python train.py --n_head=2 --head_dim=128 --d_mlp=896 --vocab_size=1024 --norm="rmsnorm" --norm_place="pre" --positions="rope" --qk_norm=false --tie_embeddings="early" --init="uniform" --beta1=0.9 --final_lr_fraction=0.0 --dataset="wikipedia_en"
Each number is 50 + 12 x the weight over its row's rms, rounded and kept within 0 to 99. Layers, rows and columns count from 0. The size before them is the row's rms in percent of the matrix's.

# down: layer 4 MLP down (transposed), 896x256, rms 0.0247, rows 240-292, columns 128-191
# up: layer 4 MLP up, 896x256, rms 0.13, rows 241-292, columns 128-191
down240 102:43 38 55 40 59 43 66 52 44 71 57 38 52 46 58 42 61 58 36 41 60 38 38 43 42 64 52 46 50 39 60 38 28 60 40 59 48 18 44 43 09 45 52 48 41 74 53 60 51 58 53 63 56 59 67 58 57 24 57 58 29 56 50 26
up241 096:59 57 55 59 59 60 31 43 66 58 54 70 56 41 41 61 53 43 62 67 50 45 52 42 62 46 40 46 43 33 59 77 60 68 54 39 78 57 63 69 45 27 48 44 40 48 36 35 54 63 60 53 51 61 41 46 35 41 60 27 50 41 74 40
down241 093:45 40 36 46 42 31 51 38 56 60 48 61 60 35 46 48 47 34 49 48 60 41 42 55 54 65 46 59 37 58 50 34 36 52 41 38 50 46 49 54 54 29 50 61 56 24 39 38 46 65 50 35 28 28 53 56 27 75 60 57 35 51 33 53
up242 101:39 33 60 48 57 47 45 48 26 45 47 30 75 66 57 46 31 45 46 37 50 37 55 41 52 54 66 78 32 49 22 61 44 47 50 30 50 75 52 40 55 50 58 48 44 49 68 25 65 29 64 29 29 53 45 61 56 48 64 51 43 53 38 66
down242 098:34 57 37 53 38 48 59 57 76 46 29 61 37 55 32 40 59 42 46 45 58 41 43 58 26 29 59 61 52 26 68 46 53 62 48 42 74 39 55 52 47 20 50 41 54 64 43 70 40 55 38 65 47 64 49 62 58 39 67 54 45 36 68 44
up243 111:47 42 56 34 40 41 55 58 53 51 66 47 38 49 45 47 68 42 66 22 51 32 68 49 54 52 35 49 48 66 43 56 58 29 29 47 26 52 49 52 62 63 31 47 50 67 46 54 42 57 55 29 52 27 54 53 46 60 46 40 26 36 48 54
down243 110:58 69 53 60 53 44 47 37 39 61 30 68 60 25 40 80 52 70 48 38 74 47 28 54 49 56 58 57 40 46 67 59 47 50 42 58 66 54 64 43 48 49 47 38 43 31 71 31 52 38 45 61 52 48 40 62 52 74 56 39 42 41 50 37
up244 097:27 55 68 47 49 38 43 45 44 57 43 52 57 72 59 59 48 55 33 74 68 49 46 53 57 62 42 49 42 47 26 52 48 48 54 35 40 67 29 59 33 28 30 49 25 51 37 29 62 53 54 61 45 40 45 34 50 49 66 63 60 64 59 54
down244 096:77 34 55 56 52 55 61 37 46 39 70 48 53 51 61 63 43 39 62 52 52 84 50 55 61 52 50 32 71 61 43 45 60 43 51 53 60 58 40 32 53 84 46 54 65 46 61 41 48 52 52 48 73 66 46 55 39 64 43 46 43 54 30 49
up245 097:72 31 56 44 48 58 66 60 67 54 51 58 56 41 45 41 62 38 68 65 62 50 30 52 30 75 39 46 65 53 55 52 42 51 46 69 35 56 53 45 44 52 59 42 64 30 52 48 55 51 56 43 61 40 45 38 34 69 26 67 44 54 54 62
down245 100:35 66 46 46 61 40 35 50 21 66 33 44 45 50 45 54 41 61 57 48 53 55 62 75 44 55 42 37 49 44 41 49 65 39 52 52 63 64 42 44 44 53 43 43 62 41 48 40 58 74 32 25 57 26 63 46 34 55 60 29 48 58 45 56
up246 082:46 37 61 49 52 61 25 61 68 52 67 48 62 54 58 49 51 45 37 57 64 42 63 68 43 69 44 53 34 39 31 61 36 58 50 58 65 40 57 34 37 39 49 47 48 57 47 59 48 53 44 74 43 53 46 43 47 39 57 34 59 76 43 58
down246 079:45 56 47 45 43 41 73 71 57 53 33 50 56 58 37 33 51 50 42 41 55 68 47 46 57 52 66 29 64 53 67 51 75 39 36 51 15 62 56 51 51 66 42 68 54 44 37 60 51 72 36 55 66 44 54 62 76 55 56 64 52 43 50 55
up247 083:43 44 47 62 47 59 60 64 65 51 47 54 31 62 45 47 63 45 34 55 31 58 40 36 68 48 34 53 53 58 53 50 50 31 51 57 63 45 54 49 29 41 53 66 48 38 70 53 47 62 78 39 52 48 62 51 47 63 60 45 42 58 59 40
down247 096:42 66 51 49 55 33 44 41 42 50 44 61 61 45 55 42 55 32 74 62 73 41 64 52 41 53 49 48 37 45 73 55 44 46 41 32 51 55 50 52 65 49 48 53 72 47 39 48 70 39 51 59 57 51 43 24 37 50 41 60 61 53 44 61
up248 097:49 72 61 56 55 57 41 57 59 43 55 30 33 40 67 48 46 23 73 69 48 46 48 72 46 56 54 43 45 55 76 32 30 48 48 51 69 43 60 50 52 39 62 49 59 67 51 67 54 51 42 56 50 62 45 53 35 46 42 45 48 53 66 59
down248 100:56 34 67 42 52 65 50 50 41 40 33 67 53 63 65 54 49 32 56 54 52 55 51 39 46 48 51 52 55 42 33 47 61 59 48 47 41 49 38 48 67 38 54 79 43 44 52 41 50 63 65 45 72 39 47 21 50 56 51 53 33 57 57 50
up249 113:49 35 67 69 61 52 46 57 48 55 39 50 34 48 44 44 55 57 57 55 48 53 52 82 44 22 42 52 37 30 55 64 49 53 50 57 69 79 42 68 28 44 33 39 56 56 36 47 61 26 42 63 40 38 62 48 60 50 54 56 41 63 40 21
down249 104:53 62 69 46 53 64 50 35 59 40 64 53 44 65 63 38 40 39 57 64 64 50 45 40 55 53 71 48 71 40 49 43 49 83 48 38 30 56 53 67 71 57 52 38 46 58 57 58 39 40 39 48 72 31 45 53 38 56 39 20 49 70 62 54
up250 089:53 55 37 60 52 73 55 49 37 55 44 47 53 39 48 36 74 52 38 53 50 53 56 63 47 58 50 60 50 60 21 63 45 47 71 44 52 67 63 31 54 39 54 56 52 45 69 43 78 58 57 49 50 51 59 40 27 42 53 63 49 63 55 33
down250 096:44 36 49 38 37 33 41 54 54 36 33 53 40 37 51 68 43 42 59 58 49 33 55 46 46 58 56 42 47 51 73 31 56 42 52 28 57 49 43 53 43 54 51 50 73 64 44 68 42 67 47 40 49 41 52 43 48 38 55 39 47 48 50 58
up251 086:62 55 38 43 58 47 58 22 26 64 64 60 41 20 55 52 46 42 65 57 50 71 44 39 41 48 44 57 62 46 41 66 71 32 41 63 54 46 54 37 63 59 38 52 50 54 60 47 54 55 25 54 58 38 44 50 34 55 34 70 55 52 70 55
down251 082:47 44 81 59 47 30 38 46 33 57 30 65 41 57 55 53 19 52 51 68 59 25 61 33 53 58 61 43 46 67 39 31 34 38 54 48 62 51 47 39 42 50 45 52 59 42 47 57 47 37 59 39 45 80 44 47 62 46 47 46 55 48 49 39
up252 095:49 44 62 31 53 38 32 43 33 66 46 63 55 34 52 58 50 77 68 44 76 30 51 63 48 55 47 45 35 48 59 34 41 52 64 34 41 53 51 46 27 58 32 65 37 35 46 32 36 50 32 77 46 62 53 49 40 60 60 49 45 56 40 21
down252 089:35 45 65 70 59 62 65 59 58 65 45 49 36 47 50 58 40 54 42 51 59 71 49 36 63 59 27 54 38 51 61 37 33 35 44 63 51 50 65 39 86 57 59 33 41 52 27 59 50 66 40 53 41 45 42 64 54 50 36 34 56 48 69 63
up253 111:51 55 57 50 35 54 43 56 30 30 43 47 53 54 48 54 57 76 69 58 62 38 37 44 61 55 50 54 49 50 54 64 52 62 55 48 44 35 32 51 65 51 69 56 66 47 20 59 39 50 50 40 45 44 49 44 34 40 57 55 49 47 28 62
down253 109:56 37 45 59 73 48 34 38 56 54 35 40 48 53 58 52 69 45 26 58 52 48 39 54 76 54 47 46 60 47 63 41 52 61 72 44 30 47 55 45 31 69 55 54 73 52 53 71 49 52 59 58 33 58 32 33 27 43 58 46 19 48 62 52
up254 106:78 48 42 52 54 42 46 39 53 32 42 57 38 39 56 44 55 63 47 41 56 53 49 40 55 44 41 36 58 49 58 53 52 66 58 47 57 58 54 52 44 43 60 52 43 51 42 59 60 59 53 59 51 64 73 56 43 78 54 39 79 52 51 77
down254 109:54 58 61 40 55 60 42 41 54 59 51 33 55 88 62 52 72 44 48 77 68 59 50 50 53 54 67 60 31 61 65 54 73 44 57 64 49 69 56 29 43 58 47 49 40 38 40 53 33 54 54 52 44 49 49 38 67 37 73 56 53 74 45 50
up255 105:38 55 41 57 65 59 66 61 56 36 46 55 53 49 42 48 26 64 47 36 42 65 45 52 58 64 62 59 61 48 50 57 53 49 67 45 20 50 50 46 48 70 51 47 51 75 51 56 59 58 58 36 73 43 39 53 48 52 74 24 36 45 50 72
down255 107:36 55 64 45 48 58 47 59 31 61 48 20 26 61 57 77 55 47 21 61 46 38 49 43 32 51 50 66 51 47 57 39 56 65 40 37 79 55 64 59 44 37 61 45 36 56 46 42 59 53 56 62 60 46 74 63 49 43 42 54 50 36 43 50
up256 107:31 57 39 41 59 34 31 38 63 68 35 53 45 48 46 46 44 57 43 71 19 61 56 35 51 28 52 44 73 40 55 63 25 64 57 61 51 67 63 41 66 35 54 61 41 45 18 68 30 54 36 50 65 51 52 46 57 55 57 27 34 49 77 47
down256 117:39 59 51 50 66 45 63 56 44 38 51 53 68 16 34 32 54 54 50 42 35 65 42 50 45 52 33 37 59 37 56 28 29 52 16 54 39 54 30 61 51 52 39 42 53 62 65 47 40 45 32 39 38 33 32 65 46 38 62 38 48 47 46 51
up257 122:52 47 40 65 44 60 34 67 55 55 54 52 45 43 64 55 51 41 28 60 45 59 52 61 51 67 53 36 37 52 41 66 45 59 33 37 80 55 47 36 55 48 29 45 24 67 52 72 54 41 60 45 45 44 53 43 43 37 39 63 50 25 40 69
down257 112:63 47 56 49 57 42 53 65 38 50 44 39 37 53 67 59 56 64 51 48 41 56 58 45 59 32 46 37 64 52 33 50 21 34 48 61 30 44 63 55 39 31 67 52 30 48 30 45 56 40 55 51 51 30 52 76 78 48 31 69 53 56 42 23
up258 122:62 54 50 35 73 30 64 75 74 47 50 69 58 24 53 42 53 64 56 57 63 54 29 61 25 65 38 66 56 47 46 55 37 49 62 41 42 38 52 34 33 41 61 41 64 61 48 36 40 79 41 40 30 44 47 54 50 56 58 54 48 66 54 49
down258 117:45 46 60 70 33 54 53 48 26 51 65 39 58 49 49 34 43 35 49 52 58 61 74 40 56 31 56 44 48 53 38 36 62 51 59 55 55 74 47 60 45 59 58 68 51 46 53 67 70 35 45 57 53 56 44 55 74 47 45 38 37 44 32 22
up259 096:67 48 54 67 76 47 38 47 36 54 43 45 36 65 46 59 65 36 66 47 56 51 54 63 42 39 31 44 69 54 39 51 80 32 50 50 46 25 59 58 63 47 44 56 45 29 57 52 50 23 54 54 48 28 50 56 60 63 50 37 52 52 49 15
down259 094:71 39 48 28 41 46 53 38 61 76 68 52 72 69 48 38 38 64 49 52 69 67 51 43 46 57 53 51 41 41 46 65 30 54 52 24 54 60 42 60 61 42 44 31 58 61 46 72 60 57 62 45 49 61 57 46 32 55 48 57 51 52 74 58
up260 107:39 52 56 46 66 42 54 57 57 47 52 54 57 44 38 46 45 29 42 51 61 62 59 40 42 54 50 58 37 67 40 51 34 45 36 53 69 47 50 64 76 52 38 60 26 51 42 59 53 46 49 56 58 43 56 67 71 49 63 74 70 37 40 35
down260 122:33 61 36 43 50 43 56 47 39 65 50 49 37 48 47 64 50 60 31 32 51 38 48 39 67 40 34 48 79 57 35 46 44 36 56 54 57 44 52 40 49 54 44 46 70 42 49 48 38 49 53 67 44 14 64 30 41 69 48 35 52 53 56 37
up261 066:47 34 33 57 61 61 82 35 57 42 55 33 61 46 69 58 46 48 40 24 64 50 65 58 53 52 57 51 53 61 64 37 53 40 56 35 43 60 33 57 23 64 60 62 36 44 73 48 39 36 61 60 69 38 48 43 61 50 63 48 51 57 60 44
down261 063:45 66 60 60 49 35 40 62 54 67 30 34 42 43 39 45 55 53 52 36 48 55 70 45 49 88 52 38 63 53 40 48 33 54 45 69 57 38 50 48 54 55 51 39 61 53 35 44 42 78 34 36 31 63 36 56 73 46 32 62 61 39 62 55
up262 089:53 51 44 49 59 34 52 37 44 40 62 43 41 43 49 55 44 52 67 28 42 40 47 61 59 37 47 41 45 45 70 42 46 52 54 37 57 65 44 64 60 31 41 45 45 47 76 30 63 37 51 68 55 30 15 50 48 45 46 53 41 64 50 35
down262 086:59 37 41 52 58 64 39 55 64 62 51 55 38 37 52 45 50 41 49 69 55 47 49 29 42 57 46 46 51 49 47 53 51 42 56 72 49 60 46 63 53 59 73 36 43 59 36 52 43 55 39 57 54 54 65 46 35 44 49 52 49 58 63 85
up263 123:45 60 51 54 39 42 68 63 58 48 59 44 46 28 63 28 57 71 43 52 40 52 50 65 60 52 55 33 56 51 56 52 78 46 44 49 59 33 62 56 51 52 49 48 52 39 51 51 60 55 54 66 51 36 32 51 48 43 53 53 45 69 53 64
down263 133:50 73 32 37 44 48 39 51 40 57 53 38 54 48 46 51 50 66 26 53 47 59 74 57 64 54 62 41 47 51 49 37 48 32 58 60 47 53 60 39 51 72 46 48 49 54 57 39 53 66 46 53 57 43 29 41 53 39 58 61 32 63 62 50
up264 084:64 69 56 45 76 48 54 33 43 36 41 51 73 45 50 49 44 55 52 72 55 56 36 74 23 29 54 43 34 35 52 49 52 56 45 39 43 39 57 60 64 64 41 58 53 67 44 26 54 49 59 50 53 48 22 62 55 32 44 45 66 41 77 57
down264 082:63 43 56 55 52 65 48 58 66 51 65 50 40 37 45 49 62 60 61 59 45 56 47 29 53 50 55 41 54 63 48 95 52 40 42 49 66 53 47 48 47 51 51 37 61 39 56 55 30 37 63 47 59 62 48 49 56 49 52 94 53 31 51 41
up265 113:41 50 44 48 59 37 64 62 63 38 37 70 48 32 51 45 48 65 71 48 65 59 55 53 65 43 42 49 65 68 50 29 30 44 61 58 66 47 61 54 63 58 40 67 59 46 65 53 21 70 38 51 49 62 49 47 28 53 31 61 32 39 56 39
down265 107:66 62 34 35 45 22 52 72 27 43 44 45 51 56 70 58 50 42 38 49 65 44 47 61 44 64 44 56 43 49 53 49 32 62 44 53 54 60 34 50 57 51 57 69 47 59 67 61 32 46 64 45 63 67 69 37 59 56 41 48 52 57 46 35
up266 100:57 47 56 46 53 41 56 36 65 36 44 38 61 46 60 53 32 66 84 45 58 62 57 42 31 46 43 41 46 43 38 72 41 62 54 37 62 71 58 75 83 65 46 69 60 32 63 53 64 67 36 39 51 34 44 59 64 42 63 58 44 49 49 33
down266 107:41 59 44 29 20 46 45 61 52 63 58 42 30 52 40 72 46 47 27 55 45 43 47 71 57 70 49 54 47 54 44 38 35 45 71 53 40 42 43 47 62 49 46 55 44 40 30 56 55 55 46 46 58 55 59 38 54 53 44 53 43 44 26 61
up267 087:41 66 51 48 67 57 47 67 51 34 61 39 45 32 46 57 35 48 26 36 36 31 51 55 44 51 62 46 56 27 41 48 27 57 29 49 49 47 56 47 64 61 43 33 54 46 41 26 75 37 34 53 50 41 48 43 21 48 49 71 31 62 46 41
down267 085:40 41 59 53 43 36 44 12 69 57 43 53 59 61 46 54 67 61 66 43 62 39 42 34 43 34 33 46 48 33 31 55 57 55 53 45 55 55 41 39 57 73 75 52 62 50 50 55 56 55 53 61 40 44 71 61 57 49 59 21 44 31 77 60
up268 078:45 43 55 53 53 43 49 39 51 45 55 57 45 46 41 56 49 45 81 24 50 63 53 74 56 36 60 60 52 45 62 53 47 86 64 28 53 48 55 42 64 52 38 42 49 35 37 48 27 67 44 50 46 74 46 63 55 51 15 43 46 46 34 59
down268 086:40 33 42 50 53 56 67 41 52 46 37 62 50 64 55 39 47 42 61 72 66 41 56 61 56 31 46 41 43 48 45 23 44 24 39 41 39 56 43 37 41 53 55 44 55 60 65 48 44 39 52 35 55 34 55 38 60 41 71 57 36 45 40 57
up269 111:49 46 71 25 53 51 29 46 43 41 53 51 56 55 59 63 47 60 51 66 44 48 55 37 32 44 58 69 46 56 61 68 31 76 53 54 26 67 65 66 52 47 44 29 39 44 49 66 54 44 46 29 72 54 52 59 46 53 50 60 50 67 37 48
down269 112:61 73 65 45 40 57 61 50 57 50 40 24 55 67 26 36 65 42 44 48 67 33 51 52 49 49 17 45 48 62 41 38 70 47 66 65 53 35 39 57 53 51 59 42 36 51 44 59 44 52 60 52 47 63 34 43 30 34 54 62 58 59 52 20
up270 093:21 44 35 37 37 53 59 68 31 58 54 47 63 59 43 55 41 37 43 42 35 55 46 53 59 61 72 54 34 62 48 66 37 49 47 76 47 66 41 55 57 50 40 71 32 44 36 49 24 61 63 63 36 45 78 42 40 33 62 49 46 46 56 46
down270 095:44 59 47 58 24 58 53 28 43 58 62 60 55 62 51 70 48 35 72 24 41 43 64 48 35 46 56 59 37 42 62 47 32 29 46 50 54 53 32 54 29 61 46 51 63 49 46 68 35 57 42 39 39 42 57 71 56 49 54 36 50 67 63 63
up271 083:36 35 54 64 60 39 62 66 41 30 78 42 80 49 44 55 66 43 53 34 58 67 48 43 58 46 77 57 56 44 45 56 67 46 57 54 28 58 41 27 49 22 55 47 49 40 61 50 44 44 46 32 55 70 23 69 33 40 57 41 42 52 57 57
down271 085:66 71 43 56 46 49 47 24 52 42 59 41 53 46 65 47 74 45 49 55 68 49 61 36 49 51 34 52 31 54 63 41 60 43 64 20 41 63 46 21 50 45 56 56 70 27 64 51 67 58 50 52 37 68 59 50 64 40 54 40 32 53 31 53
up272 112:60 53 39 49 61 35 51 47 54 60 51 36 47 61 65 40 36 46 51 53 54 52 57 57 64 44 48 65 42 57 33 47 49 66 58 46 36 58 51 59 64 72 38 71 42 37 58 49 54 73 60 54 52 45 30 54 60 58 35 60 35 51 56 45
down272 105:46 60 50 53 40 63 37 60 54 39 42 47 35 58 44 38 51 51 56 50 62 60 38 44 56 56 40 66 63 51 46 60 55 75 56 39 32 52 54 60 25 75 75 46 44 58 58 59 38 57 56 52 58 73 57 62 24 49 30 57 36 55 38 42
up273 103:62 50 63 67 48 30 38 71 62 49 60 50 70 38 39 52 61 51 61 42 46 36 34 44 62 54 43 60 42 44 64 60 55 37 40 33 34 38 60 51 56 46 39 34 61 40 43 35 34 46 54 54 46 40 40 33 34 43 50 37 71 51 37 52
down273 106:45 57 44 23 22 34 47 55 46 47 49 51 48 47 79 56 62 69 48 69 33 63 56 54 52 75 50 47 63 46 52 31 47 34 45 45 60 73 48 46 56 61 55 57 45 33 64 43 62 52 47 37 71 47 49 48 57 43 58 47 37 51 66 49
up274 061:55 28 50 76 42 55 57 55 40 46 45 43 43 55 67 47 62 34 52 50 54 56 74 37 51 58 42 58 59 41 44 81 82 47 49 58 35 59 58 47 60 53 72 42 70 53 62 49 36 73 40 56 53 63 50 39 28 54 74 56 55 59 26 43
down274 060:54 45 62 60 50 40 69 31 60 52 52 62 53 29 47 59 52 61 44 54 77 56 55 47 45 55 52 25 71 49 63 55 35 38 65 58 49 51 52 73 34 55 51 37 62 48 56 49 38 56 34 34 47 77 40 60 38 38 70 59 50 58 36 51
up275 090:41 30 49 38 48 62 51 50 40 48 20 40 54 54 41 41 41 44 51 38 31 50 65 15 38 59 23 38 74 54 57 50 52 14 44 51 44 35 52 39 49 41 60 48 64 47 46 46 31 42 32 58 50 61 58 54 45 44 49 41 50 48 29 39
down275 086:45 49 54 53 35 53 36 28 84 48 47 40 51 33 41 50 44 53 29 50 46 58 38 68 66 60 37 55 41 59 73 47 61 68 28 56 52 35 44 46 69 60 43 56 55 53 64 43 69 41 58 54 45 57 37 47 58 25 50 71 53 42 77 52
up276 116:61 53 68 48 48 57 62 26 54 50 43 46 41 54 44 53 51 67 70 51 61 54 45 34 60 65 54 66 46 65 41 54 51 47 47 41 56 60 44 58 34 50 63 37 41 54 38 40 35 35 50 52 55 25 49 54 54 44 64 44 60 57 53 50
down276 104:54 54 39 49 49 46 82 37 52 74 43 64 55 72 34 60 44 50 44 49 44 31 59 50 35 35 75 40 52 73 70 36 35 52 51 52 38 28 63 56 67 49 53 68 44 52 60 52 66 46 62 55 46 64 69 34 81 61 32 51 41 61 49 60
up277 070:55 62 58 78 53 35 68 55 40 62 56 56 66 47 36 40 48 45 46 59 77 71 31 40 43 41 62 51 52 76 42 28 43 23 70 70 33 59 32 45 72 47 52 41 57 65 46 46 64 68 44 35 42 34 66 70 71 42 41 51 43 27 42 57
down277 069:49 68 35 48 47 40 52 60 36 53 47 38 46 35 39 57 72 48 52 72 33 40 58 57 56 26 38 46 31 45 41 44 48 56 47 42 75 47 40 45 59 36 68 32 43 53 58 64 64 54 53 54 41 40 20 49 16 52 67 39 56 77 38 43
up278 089:55 32 42 53 59 68 52 74 53 37 45 70 52 49 44 59 53 70 26 49 38 48 74 55 44 31 51 44 47 61 40 45 33 48 57 25 52 57 43 42 44 45 36 62 32 49 47 41 76 31 40 46 42 44 22 54 63 76 43 61 51 53 73 49
down278 085:45 38 72 73 62 62 64 48 56 63 47 49 41 39 64 42 54 52 55 25 56 67 53 42 39 46 61 59 36 51 64 60 70 32 43 57 42 59 49 51 76 61 52 53 65 59 46 72 28 79 44 61 44 42 53 52 52 46 41 42 90 32 56 34
up279 096:54 46 39 68 68 42 48 44 51 32 50 47 60 35 36 30 51 38 31 50 58 61 61 46 49 35 43 47 30 40 28 39 33 55 46 36 44 57 45 28 66 63 58 31 46 50 53 55 17 63 40 49 47 51 57 55 39 49 58 36 37 52 55 36
down279 090:52 52 61 34 67 46 48 42 50 54 53 46 50 59 48 29 42 78 54 40 62 29 42 59 63 75 67 63 58 49 77 44 75 58 33 42 69 39 60 50 43 65 60 48 66 60 68 60 49 56 39 29 66 53 45 45 55 46 31 54 50 45 36 55
up280 112:49 44 53 33 60 48 51 40 40 73 47 45 38 45 64 48 65 66 47 50 61 61 29 50 72 35 51 76 54 57 46 59 30 53 52 48 54 56 66 50 38 47 44 35 59 58 43 54 41 25 38 43 54 51 24 53 47 49 52 37 46 36 42 50
down280 121:37 77 38 53 47 48 63 52 43 53 51 38 43 54 72 41 79 68 55 56 54 74 59 52 33 59 50 62 36 38 57 42 36 57 60 56 26 53 67 55 57 51 49 38 60 66 58 45 84 20 60 54 52 76 60 56 34 23 51 38 64 46 57 54
up281 132:48 39 39 57 45 53 52 47 58 40 50 56 54 50 58 52 51 46 45 60 67 35 38 35 37 65 60 32 46 44 72 33 45 48 75 45 56 72 65 44 55 59 53 37 22 34 36 46 55 51 25 56 43 40 47 60 30 41 57 32 45 50 67 37
down281 129:61 63 73 65 49 53 51 53 80 32 46 62 33 38 51 16 65 37 44 62 73 39 46 42 48 53 50 44 34 64 58 52 42 54 53 51 36 65 36 55 75 20 42 52 42 46 48 42 74 53 66 41 68 57 44 79 52 39 50 57 29 48 66 17
up282 078:42 34 50 56 31 47 60 56 51 41 46 67 59 45 67 44 59 52 59 38 39 42 55 33 46 31 47 69 60 46 62 47 57 34 64 57 53 29 53 61 77 53 55 30 62 46 36 44 72 46 51 51 45 40 64 43 39 50 48 80 60 45 39 49
down282 073:58 60 51 42 55 65 54 51 58 51 51 62 59 42 39 70 54 61 40 57 58 43 42 53 46 52 70 44 49 59 66 65 39 53 42 61 29 16 49 51 38 45 35 63 49 60 60 38 50 41 37 80 63 44 56 58 59 39 62 40 39 45 78 46
up283 111:42 46 46 52 47 53 61 51 45 58 60 35 33 51 34 46 56 75 59 44 44 65 46 51 61 37 48 68 35 35 64 51 48 65 56 47 27 34 54 39 47 51 55 43 78 63 71 34 52 55 37 49 56 53 62 47 21 41 60 38 42 57 61 70
down283 111:65 53 51 52 35 37 37 58 73 69 55 45 54 60 63 66 40 50 46 76 44 43 49 49 41 75 28 37 36 60 38 54 43 48 47 42 48 77 45 46 65 34 40 59 61 44 40 57 57 47 43 55 28 58 63 47 80 53 48 51 64 41 42 05
up284 107:23 54 59 50 44 35 46 70 50 55 62 66 39 62 68 41 75 34 53 45 48 57 67 57 33 48 51 73 74 55 58 61 56 46 49 43 54 40 54 51 53 37 54 68 49 62 33 65 73 68 59 52 50 51 49 50 30 58 40 51 47 64 46 61
down284 120:60 35 39 34 47 50 67 49 41 66 36 39 46 61 61 57 73 56 27 61 53 31 46 50 64 46 54 47 40 51 48 66 55 40 51 44 39 45 55 55 59 62 57 48 57 54 62 32 73 55 45 50 52 48 38 69 81 41 62 39 47 30 26 60
up285 088:53 59 55 52 70 65 68 42 41 56 39 51 73 39 58 53 55 46 34 79 53 65 54 46 56 43 66 57 42 54 32 64 53 59 67 46 47 48 52 58 36 55 72 55 64 62 66 43 48 40 65 58 59 65 59 17 49 35 66 60 41 46 43 33
down285 086:55 42 54 34 50 46 28 62 54 35 56 32 40 51 72 62 55 43 66 64 43 55 45 49 42 71 31 29 61 46 73 48 41 53 41 68 58 47 60 30 51 55 41 55 40 48 57 43 31 45 41 67 72 67 31 53 45 31 43 68 46 43 43 59
up286 091:74 26 59 58 42 41 56 41 47 36 42 55 50 60 56 51 67 71 75 48 55 47 55 39 66 76 46 46 44 47 43 69 70 51 39 54 48 63 82 54 54 29 42 45 66 21 56 56 55 58 51 49 51 43 60 60 60 79 42 59 48 52 59 44
down286 087:45 30 62 62 47 35 53 56 69 32 70 64 48 60 52 40 43 50 30 42 79 26 22 32 35 48 65 62 58 65 45 35 60 64 54 37 50 50 44 37 54 59 18 60 31 50 44 43 68 34 56 53 40 49 34 39 36 52 65 47 50 35 55 68
up287 102:45 44 49 58 48 48 42 49 42 49 45 69 43 42 68 43 56 26 32 42 71 36 55 46 25 23 68 50 54 61 71 46 57 63 63 79 44 43 37 48 53 36 67 40 58 52 40 35 50 55 48 50 46 53 51 51 40 36 43 49 55 53 41 49
down287 101:25 51 66 59 37 48 45 50 43 69 71 50 64 55 53 62 58 50 49 41 35 46 51 49 67 41 53 37 30 38 14 31 51 45 57 29 50 49 54 38 36 44 61 51 43 35 56 62 40 57 58 20 33 44 67 40 75 45 58 60 42 51 64 52
up288 107:56 49 43 49 45 47 50 37 55 68 42 60 63 24 60 60 61 34 47 36 73 48 48 50 52 53 54 71 53 40 48 57 43 49 33 44 57 62 34 50 33 57 40 45 24 55 39 42 59 56 54 59 49 72 32 43 45 17 37 40 38 45 36 39
down288 129:47 47 45 34 65 42 57 42 36 51 58 43 40 31 66 45 49 54 23 52 37 49 52 46 57 51 51 55 66 51 29 73 31 38 47 55 52 53 51 49 51 45 38 56 62 63 43 44 45 69 54 42 51 62 20 45 63 54 55 51 59 52 42 51
up289 098:42 41 42 57 56 42 56 59 45 42 56 43 54 22 27 51 45 68 64 39 24 57 47 48 43 51 55 59 60 45 26 70 43 32 66 68 52 31 64 43 49 49 48 23 50 52 70 33 57 38 38 66 43 37 49 36 53 58 38 56 32 44 49 56
down289 090:54 34 50 54 50 57 40 63 49 53 44 48 54 55 84 56 51 52 55 64 71 59 56 31 53 41 73 30 39 57 65 43 49 46 50 45 29 66 47 43 62 61 45 56 38 34 52 63 38 41 55 58 48 48 32 64 65 48 64 58 56 69 57 59
up290 094:48 51 61 55 54 43 41 49 69 41 70 44 36 33 54 56 46 55 57 63 24 51 56 52 39 60 48 47 52 66 45 41 36 37 45 56 64 58 36 48 65 44 33 50 54 50 53 50 46 53 68 53 51 23 21 57 56 49 55 71 39 65 51 80
down290 092:47 52 56 43 52 49 46 59 51 49 56 53 53 56 53 30 48 41 57 45 79 43 47 64 48 53 58 56 39 28 38 51 63 30 50 67 35 42 56 76 48 51 38 40 56 36 36 59 45 35 14 42 57 70 74 60 41 33 33 62 28 47 53 48
up291 089:45 61 73 55 55 54 69 63 49 59 42 61 65 55 33 37 61 45 56 49 64 45 45 51 79 45 60 41 34 47 51 60 30 39 62 33 67 44 55 35 40 48 59 34 51 45 48 44 65 57 42 53 47 46 54 40 33 66 50 37 50 29 66 47
down291 089:65 59 42 65 37 57 44 29 39 72 24 44 57 39 41 32 50 41 44 37 44 61 46 31 33 35 40 56 61 36 45 55 43 44 49 47 75 50 45 38 44 50 43 52 72 62 57 50 59 42 58 71 30 41 57 45 55 60 36 52 68 47 52 58
up292 088:51 49 19 50 50 16 50 32 35 51 36 48 53 60 41 62 70 46 57 44 54 34 55 68 57 49 50 59 44 42 56 50 27 58 56 64 39 50 35 47 54 64 58 65 57 72 47 50 63 51 39 47 67 47 76 73 44 36 66 53 49 37 69 35
down292 088:40 61 37 47 64 61 52 49 54 57 43 55 67 54 56 47 66 59 46 45 48 43 53 51 53 62 25 41 59 58 56 33 46 45 37 35 43 54 45 41 62 64 61 49 34 36 38 63 55 52 47 51 45 52 60 57 75 43 51 51 42 44 69 73